{
  "n_layer": 11,
  "d_model": 192,
  "n_head": 2,
  "n_kv_head": 2,
  "head_dim": 96,
  "d_mlp": 768,
  "vocab_size": 1024,
  "activation": "gelu",
  "norm": "layernorm",
  "norm_place": "pre",
  "norm_eps": 1e-06,
  "positions": "rope",
  "rope_base": 10000.0,
  "rope_fraction": 0.25,
  "qk_norm": false,
  "attn_scale": 0.102,
  "bias": "all",
  "tie_embeddings": true,
  "parallel_block": true,
  "init": "trunc",
  "init_std_qkv": 0.0239,
  "init_std_o": 0.00509,
  "init_std_up": 0.0239,
  "init_std_down": 0.00255,
  "optimizer": "adamw",
  "lr": 0.00225,
  "beta1": 0.9,
  "beta2": 0.98,
  "weight_decay": 0.12,
  "lr_head": 0.0089,
  "grad_clip": 0.5,
  "warmup_steps": 251,
  "schedule": "wsd",
  "decay_fraction": 0.292,
  "decay_shape": "linear",
  "final_lr_fraction": 0.1,
  "batch_tokens": 65536,
  "seq_len": 256,
  "doc_mask": true,
  "train_tokens": 252700000,
  "steps": 3856,
  "dataset": "wikipedia_en"
}
Each number is 500 + 50 x the weight over its row's rms, rounded and kept within 0 to 999. Layers, rows and columns count from 0. Numbers have three digits each. The size before them is the row's rms in percent of the matrix's.

# layer 7 attention key, 192x192, rms 0.0757, rows 116-149, columns 0-95
082:534513500541510486561518543506452463535496407468535476431453420549526510622513664485563528458460504511498584448531513558474399487467490583531471502503560478486511424530496530550517503500481556484539472462541503446470442536567525552463657570463461530418522567493530455500492512523519509483
088:499505604427577515451476483537593504495515543571482504531492504467476561468536491411508519519457467522482430517478404552518493514416400571554573455502525443496480514533542439449528551476418502411549424473538605525567490514506528521551473535429573501571512503427414471447528487496380524464
088:587461484487506567489580500434501482470496626472532445501542556484546474462612440557500417378519565496587543459446459537514593468488537527449622489518524560434392440506552472445477474431501478439490531538445486445495486567459463518487383440544476504522496464527397601485521531454444406513
092:457497414475513549541482533476497532455543625405469516394588562503459598464456475497452496512445518504509459508531570480530578452579476523490454561503553487483484490457522527551460491483409518555502566423559540482576544455531505502607533457519485643521533541517434471499618531426536493511
089:543490460514489494491456528482458528473449554456600505470467443441508506538418490507441605503581575546564399455505484535442478507448558442527451536508460454511532464518416476513507439641531501501472535564435523502514477475520475552552473513627509611532509465524531543577394484561542472517
098:542492491563441510496432480418528548484439580543466463470523515483545549572460554507436468471592486492478506480513479468610499464427524507524493503465479531531572448511508441489541509484455443512486491523542567494489414418519480561445403589370546519510464434523590465458515551454541481502
091:492488458601560581490586520486541557470492574501461499409527505495537437532507457574517457491500552481376542596407549409533556491469452567469550514416538456512515523449526481536472489518505502546400582434463458427481490546407430488467468470428468445497560408506536423532398514523545564512
086:461510441502496558433464480508583516541445549486541585504461572427421472448531482488480503513483501512556433438481543506510429424418465509522492451542520417500492577476518440481567533465504501526554535512507501531481474522462567529537562500543496449516550499422517584489450502486566539508
085:485454487540464458519638495462480473450579485549459444559418509461478589498471532504540496559464599447589455487536589498430514580529475482628559476473548549448497456526530442506476492464544548464447352614405464499548467468512487442458574421540482588506462477605533578504543479487469514489
088:535447525502506547529552480488577502401450564500507399443555488487472477559583558502497484486443455481487532498407496440559481478492518528403529472457436395411446527502456517490539500463574582454545508515416454452561549437511527508546492456524467452503477472541531511440484517396477591565
088:473470527560538511473444427533473434546513463552416542563457474477508519438543530580437517453490579485578458467496536456544546446558432423539483502483485523532468508520517423431493463562492556513451548588440506505410433525496554421455539483579547530486426551540485494448586540550541542515
080:478502506440542441437490443438459484471430457482557543560497413516433513457432512492484552560423449549542473527527515505509464497481512513648419604525539434521513410493570510506588598590472527541350523542521513540479539604530449442404454400411544547486518469517508523416434549471460478578
089:542557540487479496471521525487502560461478513483486604408507469522516525516452506438465455564594571518484473565498478373470501491399472457514470544557489513547525473506454470452504560519480566569466575464515531477490633514533524499430555413569502523519490557564545476421582467335474480524
094:522478436465493522497508494509569482496540504440463431523473565504497417417508464439449556546505497522447563525504519513498517449409454496414492490497582413474511412449512570488467516427483431485556504448511507470473548597507545503465449530566468412512412516408526484518497534588551492443
088:403472488451492488395509539574407496453567513537447522618391479580555456546450400503546540569497444573589499546443460503618487461527490526537542540552452522440552482508455487555436452466456536495634575471505540496537380532547501483569499575468441548615421428458533542542435551509507499495
099:481441507511549458517530497458467496516560441459441450571455524500554444503569506512551465456453504415495429486443371533461447411565525538523583510529461459477463567502432469489477563520417581465581591587481420497533485501461487439500544473561504380512484535557542458535629442513431507469
081:475543539591569470411481545479637483555527489495485555434486463489501515530537590550460439492460519491516569503500499518400510507432491518573476436517402518459597462493545433437557507572551521576540422413546469535492466418534472575472597428542473561509602411589580457450462535529543484431
086:500469523569561546507525511570552482504556565468503546459531380564447496507317458489560559514544608528555473624489445452587575540515418508518495527490517485443537498370567497430506496513437503525578509522515499425528492541515450477489541523449556491511531561489500478492546432483541506473
088:358512465470431481469565378485549537491470547506579481469444615417503420494526509557546425508457421481522579525495510500464479479506551467439545523455557521407453551580477509513446499448542480571378571507513497431472521500431431488462476428469473607525530572513505509434499491492494455418
091:417527553472362506512518556548494593437502469501497532432565507540458507503506460567570497495521424508511407545529469469544569497475489557486582572474560529485456466612476514552386548480483486553381546481516488481437454499458541541443529521489523566470491498563604528494564480557489454494
088:592473601538568508451483499381436421417488400516520478572471504478568526546594489456459481551609520548534591524536549523567405471515401471528560486551405498502465483483471420445565473560529539520517444547622576487534462491545557514549522551558437449454483502572510492431385529413454524470
091:481533391484475467467510508514550464538401543496556444544511458454456525444500478471474523496612502495500444568492373474460539436441469475543554507519517497518431551529568465548479604619480546543533532558483428595540521487512548451456455497585550553458538493551468490517489511489529579517
090:518530499450483444502479456479411478511494461484539531510463439559497429502510525426582513539405522518532463461582557493491367507493493543489523533496467484487521505483541465392533580529545557600434473484544498506444474521556513503473627497483645560530508489502471481479495538542508483449
092:573455424563473539463562550483480425465511438561494470473551533482647605572520401527495615550558533457563575513511527438510532471420449454467414400426502474507524516485580423467494450499384491495472537417516495552508522430533467473445510464584492585470498488480432478498466516483496510470
088:344515498461498516506540474500515549601520441551444510473622546478546479556472484545574434508445459487542447420475507437571552498504503513449465500477499580555443555463475478564509534475504526476497489514448483514481454431511494460419495542499451579504471490539523539545534544550460509550
088:497417473544496541557445476467538459410473603534578548479467479455490530451503473529500484433417477447518498552426620494534622474487478512480510458419514488453441498498566521464453533485584433503435420509442381498452560537394489520487490397526546463435466581471496559493565460500569466521
078:506458547516475512525459461444542553484530548535392609468488545466559567473534417478528497551422540486475539476520503511546489538464458455526429511484462529548502519427563465398454535542546490543481472422530488607428480592497462479482462451529564548533546527534486500487540512501509370476
092:530504533540515500472487529527514411495328519522395514444510460519542521546601553509441461536389472594452504517383446497457588535524509544403608480449405446535567435499503502572538497454538513444498484479458404498500532500439571518476450516470460477484536514538475441457543490483423448463
093:574448458541562462445516486467503465417424422569527443566409423491480309476458560513505518497536562486495483507451388485494485499511514513434536505506547472521491489581524564477551475522484516521466546618557473417507550584385367539488460504415467445479512564465504465556465517429438559480
091:436557518585390511574546458532460536531499503515477438493552572481464560557491508495518441565531523465491488469458462515519586599443561541552555463514571544470472453514447513543474558527452511512480555525539583478531474532574490490470456482579519443444483422483492501470539464479460529554
090:507590441411455572513511539591463464492549523520606524515591607491501462508501461389464536458564504470491510457434523546411477541483437452438503516483545560546518452448440519578478450407447434535557536485441545458412511497547548478500440507518494463561533508494513484505564479561379551466
079:371520534517471504436491534593565403508538451580575538436488549497518482486544520520416492528453443488547537394563497536461461617540475521503432442423515564569547508556415544563556468482558585497447416468541426572491516468470509487625494554489456522541445459435553528593483492514478537553
093:562470428512508552488456499495436434525537495571529617553496501537652434503416483502493545471570636410476508480508410593514431559499505427457495497500555534541455477524497465523427515520491410557486457570519474525499400452494484446511558560488531538505549563479497491477500420480432470493
097:606521532494439533583500506453454503540491413551635542482525537542511497470514591447558560448508469514530584488489472547578574444492548490485363507485385554521539459542485477502519532523445414491476528524451514469457427441504488609471441541467492568469488493512567593553433616587410429491
# layer 7 attention query, 192x192, rms 0.0774, rows 117-150, columns 0-95
086:524589486511469473531575514493567528492425568511532477519431540490535508422494533635526522555363530505490585414390559491508537455545632480488402531476434534515501537474415514438513497584482470492503504535458503517512480547439492514523602435467462408523527566470480472482480510499464493511
087:456489427534480494485448559554415488541555503438480451512431509466432449468499499608499462487505438392476471433489602489433413587525566499507417545532609562483546473528531436559516497533572458571480461519521513491568458561583439525542511587349538469461482557572484541549544419580485508558
091:431555468604559463460454526454527447452529503558495556545478496342492507478406440513501463530548482533490498527540401475510389504469565510521531518543418553511518557555446474489534515455462554407557516483482483522461426527492417544502525533457453514585493463463507524401518494480505605522
089:511441527507549538468443523516460474475462464543421501521501557519492479552536511506550624506486404466526533484558612429583460561458497427513526525446509501501492641597452483474602604516460463546563509467537508494496459544478495492527476497476626538384556398499505559536421552516456504435
098:507474509464496515517356462496610471488474480486450569538402535499506482500469487502479556558477497515495507518629457548531499534537479519535555502478418478448478459483449478508436557574494584542559468469459497499520573457434489467544570513625402502438529498501483506535489505615483542450
091:502511508453494482445500504451490515433503532489473489402489418483536427566575464505432464479514605508481383503541454528378491576556480543436578475553508446458490483531509461495550462529516515529583436489548515553528544455544490512468555545575597619442499594530495495638609470434503481553
085:475408622493434504524582505472441553531528621533566504429486534461466511508566524512539419544499435496491491503479477516488566460471478433618554592495583465449428592493449454451404511534491576530408595514541547456365468463418488545463532468457569502515500475513545461429562458508518440490
085:475473470557499554524482433517429439562514459459564367532544489610508524502494411439478468491519571412496562476558545470507522527479530526409409493479432562496473490509592520507468539579531499466417424507489482442571564646566591527468491502554556462538469580409464509502505487545498510507
085:512589497454540539547403468498401503578481478417517557433505510440398432473543494561512493541546498468549530434442456495479532564553527476609552508562478466440545543502459458537469395540504545524425459473545548376584513475489534462462596497427537588471470515502552559535529448531437461516
089:506501431389481474429480545495441430556502437457557448580479470610531539549540525404474476614551417489478538501483541541535528536456425489440480489486574474447480404514525556445493546371470463575500578524468523516531588582602499579416526475482551520450554489457470432452474483505484526440
082:539400499453432492558502551537441528448550498544525462594567510582585556512515460537597496508553484411475475504499461477633536527473536494498478499471462545542452458582507447528466570591492490382404513457485551492462519520593515477504577580511551492405448552431474446494448543490567515441
092:503487532484486569550544519528539577514409566446483452449508460454425528476507401496568453511514368538564474514508579573540550463613519490503528450481507519511494456400534449486490475462518526526435505469504487428452535520457501588559563559491456588540426466504527484439607465479548521505
093:504508480521559425477516501518461591447480449490486576502500464474586578558420586478428518466516522533489525518484465460489530626537503553413474422555467421468430522556426505497535526463460542434500486532543537588468437442509447443539522475545520573490550505515499490527471532562463515456
093:501545491536534524555506454497514458488557491572449489495511448412547530500524502484485443556414524458469516483477450539378468447549466524569465496477579477551604577476444410507585450478495550565523452525584506546523462611432500428600514535533567418392465478599485532586487560487537498489
101:527540541474476573425487561545455561518486459563511470529522495488453519511547548492520441579469509549535554467475461499542465494405503504497490488542621519471488515410526582437453448470611506485412503599537528464591505470434523533490485469409572534570463434474513482400454468572518305510
077:440526509510421491517487445558460496544445533490506395445529515547445486517538406517476544547542532463564478512599416417449517420571507479538533501416494544486453542481570584573501500518513552481517610470479556468570465609565545403469483439516469530518524470497462528440447561531538462504
086:512484431463506510478559462500571521502415479522547446428537509433450580516590431470490447564535530487404441482522530533442519487470460540478481428438480489555513440437552478488532543445491565526495491500462460548564528472490493515530515440542451505601520579546545447560528547446530640507
090:433594407497599526416469528533448480472535502426444557566501445504432457523470534506417524549545546371563467552446468508522453569518443478444425574475518481487578510563504500443491489622468498550500522520438462543411598541577541538394504526474545495426500590570508452533509394472472518489
092:508513600470558496565547539480528538435492460452402513455547456576514485501359452518526492542550466454421518515474533578557523487552423516496446525430599413538543485483534422504443481432522437477435474493505436494445599484440515495471476503498575549550440564546518488424481504457593547461
084:501563550486446595465428485522484445515586521539453523493459516563492470520570525504512448505451556487487544492537517553437448450544510465596504516422518460611585533360505508488521500498495505455429421454390602471521429635425550499516521588562471398540527555441470532477508456542393447530
094:516403437429515546487472528448528496501503579540497514485424475517480558498639569637487518568480383457591502477510602405606521489488499508607452490548501419506489542454464464511498518473418484430407578499521505474409542538493472536549483438457477447420435516510491481498532486466421528477
092:470456464510465571475457577590527580562411464477392503601511474518474445535511432455451436483433468499365529459572491483646516507470434472562514463469534402585502525547553446497474529596499541489480634456410526576424484492478528487488489554540513495507520508514535490491468545410524548507
094:474500435448485478514432547506510476483546493478477528667487478497502535438533455487471502464456560516545507569531514374435515538574533451492562477599449560437522525448447519564502470437500487524445485510536533499498520464486571536509586510445535564522539474568498485606440508456540575514
086:560462460538539476559482515488508565522506451561593416466518514538472457508460528428531515466563520478506519534554480492479415372482486461522512609434571550488557411518486449481425452535524621526552543535540449471542603500384550577429489523437494497531401589469500439523521504535538461508
092:459558458480464504525557518495531479526496506416522510484484528402412428444522467540525510506626508506534475440532555479486606592503510548523453466521539531470495500478467490516507529470437429492474425546502551458511588460690512460407532467521512486508474483637494496441478342512521515523
078:473518462453406409415556568606495531506545474468578440564404570507457519496418498459475548511541564448423490527492533392547450576460467591488491442493591479537495516551512497527520568577503539498453543535475489471457542530587577484486510518564426400547494480547514451442454417525557549557
093:515555495396500505459518515466435473510563444481599463480595556482449405497518557556527522498526483516530469458490513559452527495530518603565436526536500431535469475513513572532520485520436518501563488492449462482518411448592554447496557532478512486483435538498465540554493483604505418512
091:564511512434477531451540477572511575544553454522556494530548453462442481595612539533492524482551435515445512482499543525482581495524519494531497484516517600501554501466468530449501488527605564535412422467468556544507533455524476500514463481513489547424568536541483372526630502549445418473
093:593460567471479451401457517435465525416522464395556509477472506504520454508445405511543475561478454427561509526531473516456419485469545498460562508512422505514494415414478504461441509570584477489556558544559365489525470532377537422517547492555539562510494537537519554477454495496505525485
086:409531500534541561510527491439532500556476383475426550514534427574524566431412504539504426489469451515467562496490501493533470429469529572438604475516445481577540576560520577374491466513496465422573529540463451492475418519378451601446484502538489522452513488446542564551588475392514470552
080:593503472541473551514480450496505433539516525509544460528572500526567443541470568398502509395580524592481476530441538526502533370575471535492528512634535478476506392559422474458535449458406572533528533448434489506513621521463545524501371457451521476455555576413465576533485497432480438515
094:550473529481517501465538536651602484491506464486503448537468477482549539529547529475466447463540450592475568499513624554497395493368410598414491522500425586547491531485497594515490561510493406451587492487496502503540508526422520506501426499556512508537488577447457492485461513452556432564
093:502535499484485510587466475530619531546570445558421518522516529615502425490480414480511512469415440417468517490595509558550493465455503471593544486547513386562502524521477537541469514529572538516493540450477527447525583532502531489463532510488378448494511459480579472473395529557553440450
099:471448533565558490462472543488572473517446509478526561530438509445501512498588543577505522461556509477414515506614510348486427501469515483479560463516390548485472574491437566526484547470498531571603538512542553457536575494515425511540586505489413386517506549506462437547593431390421463466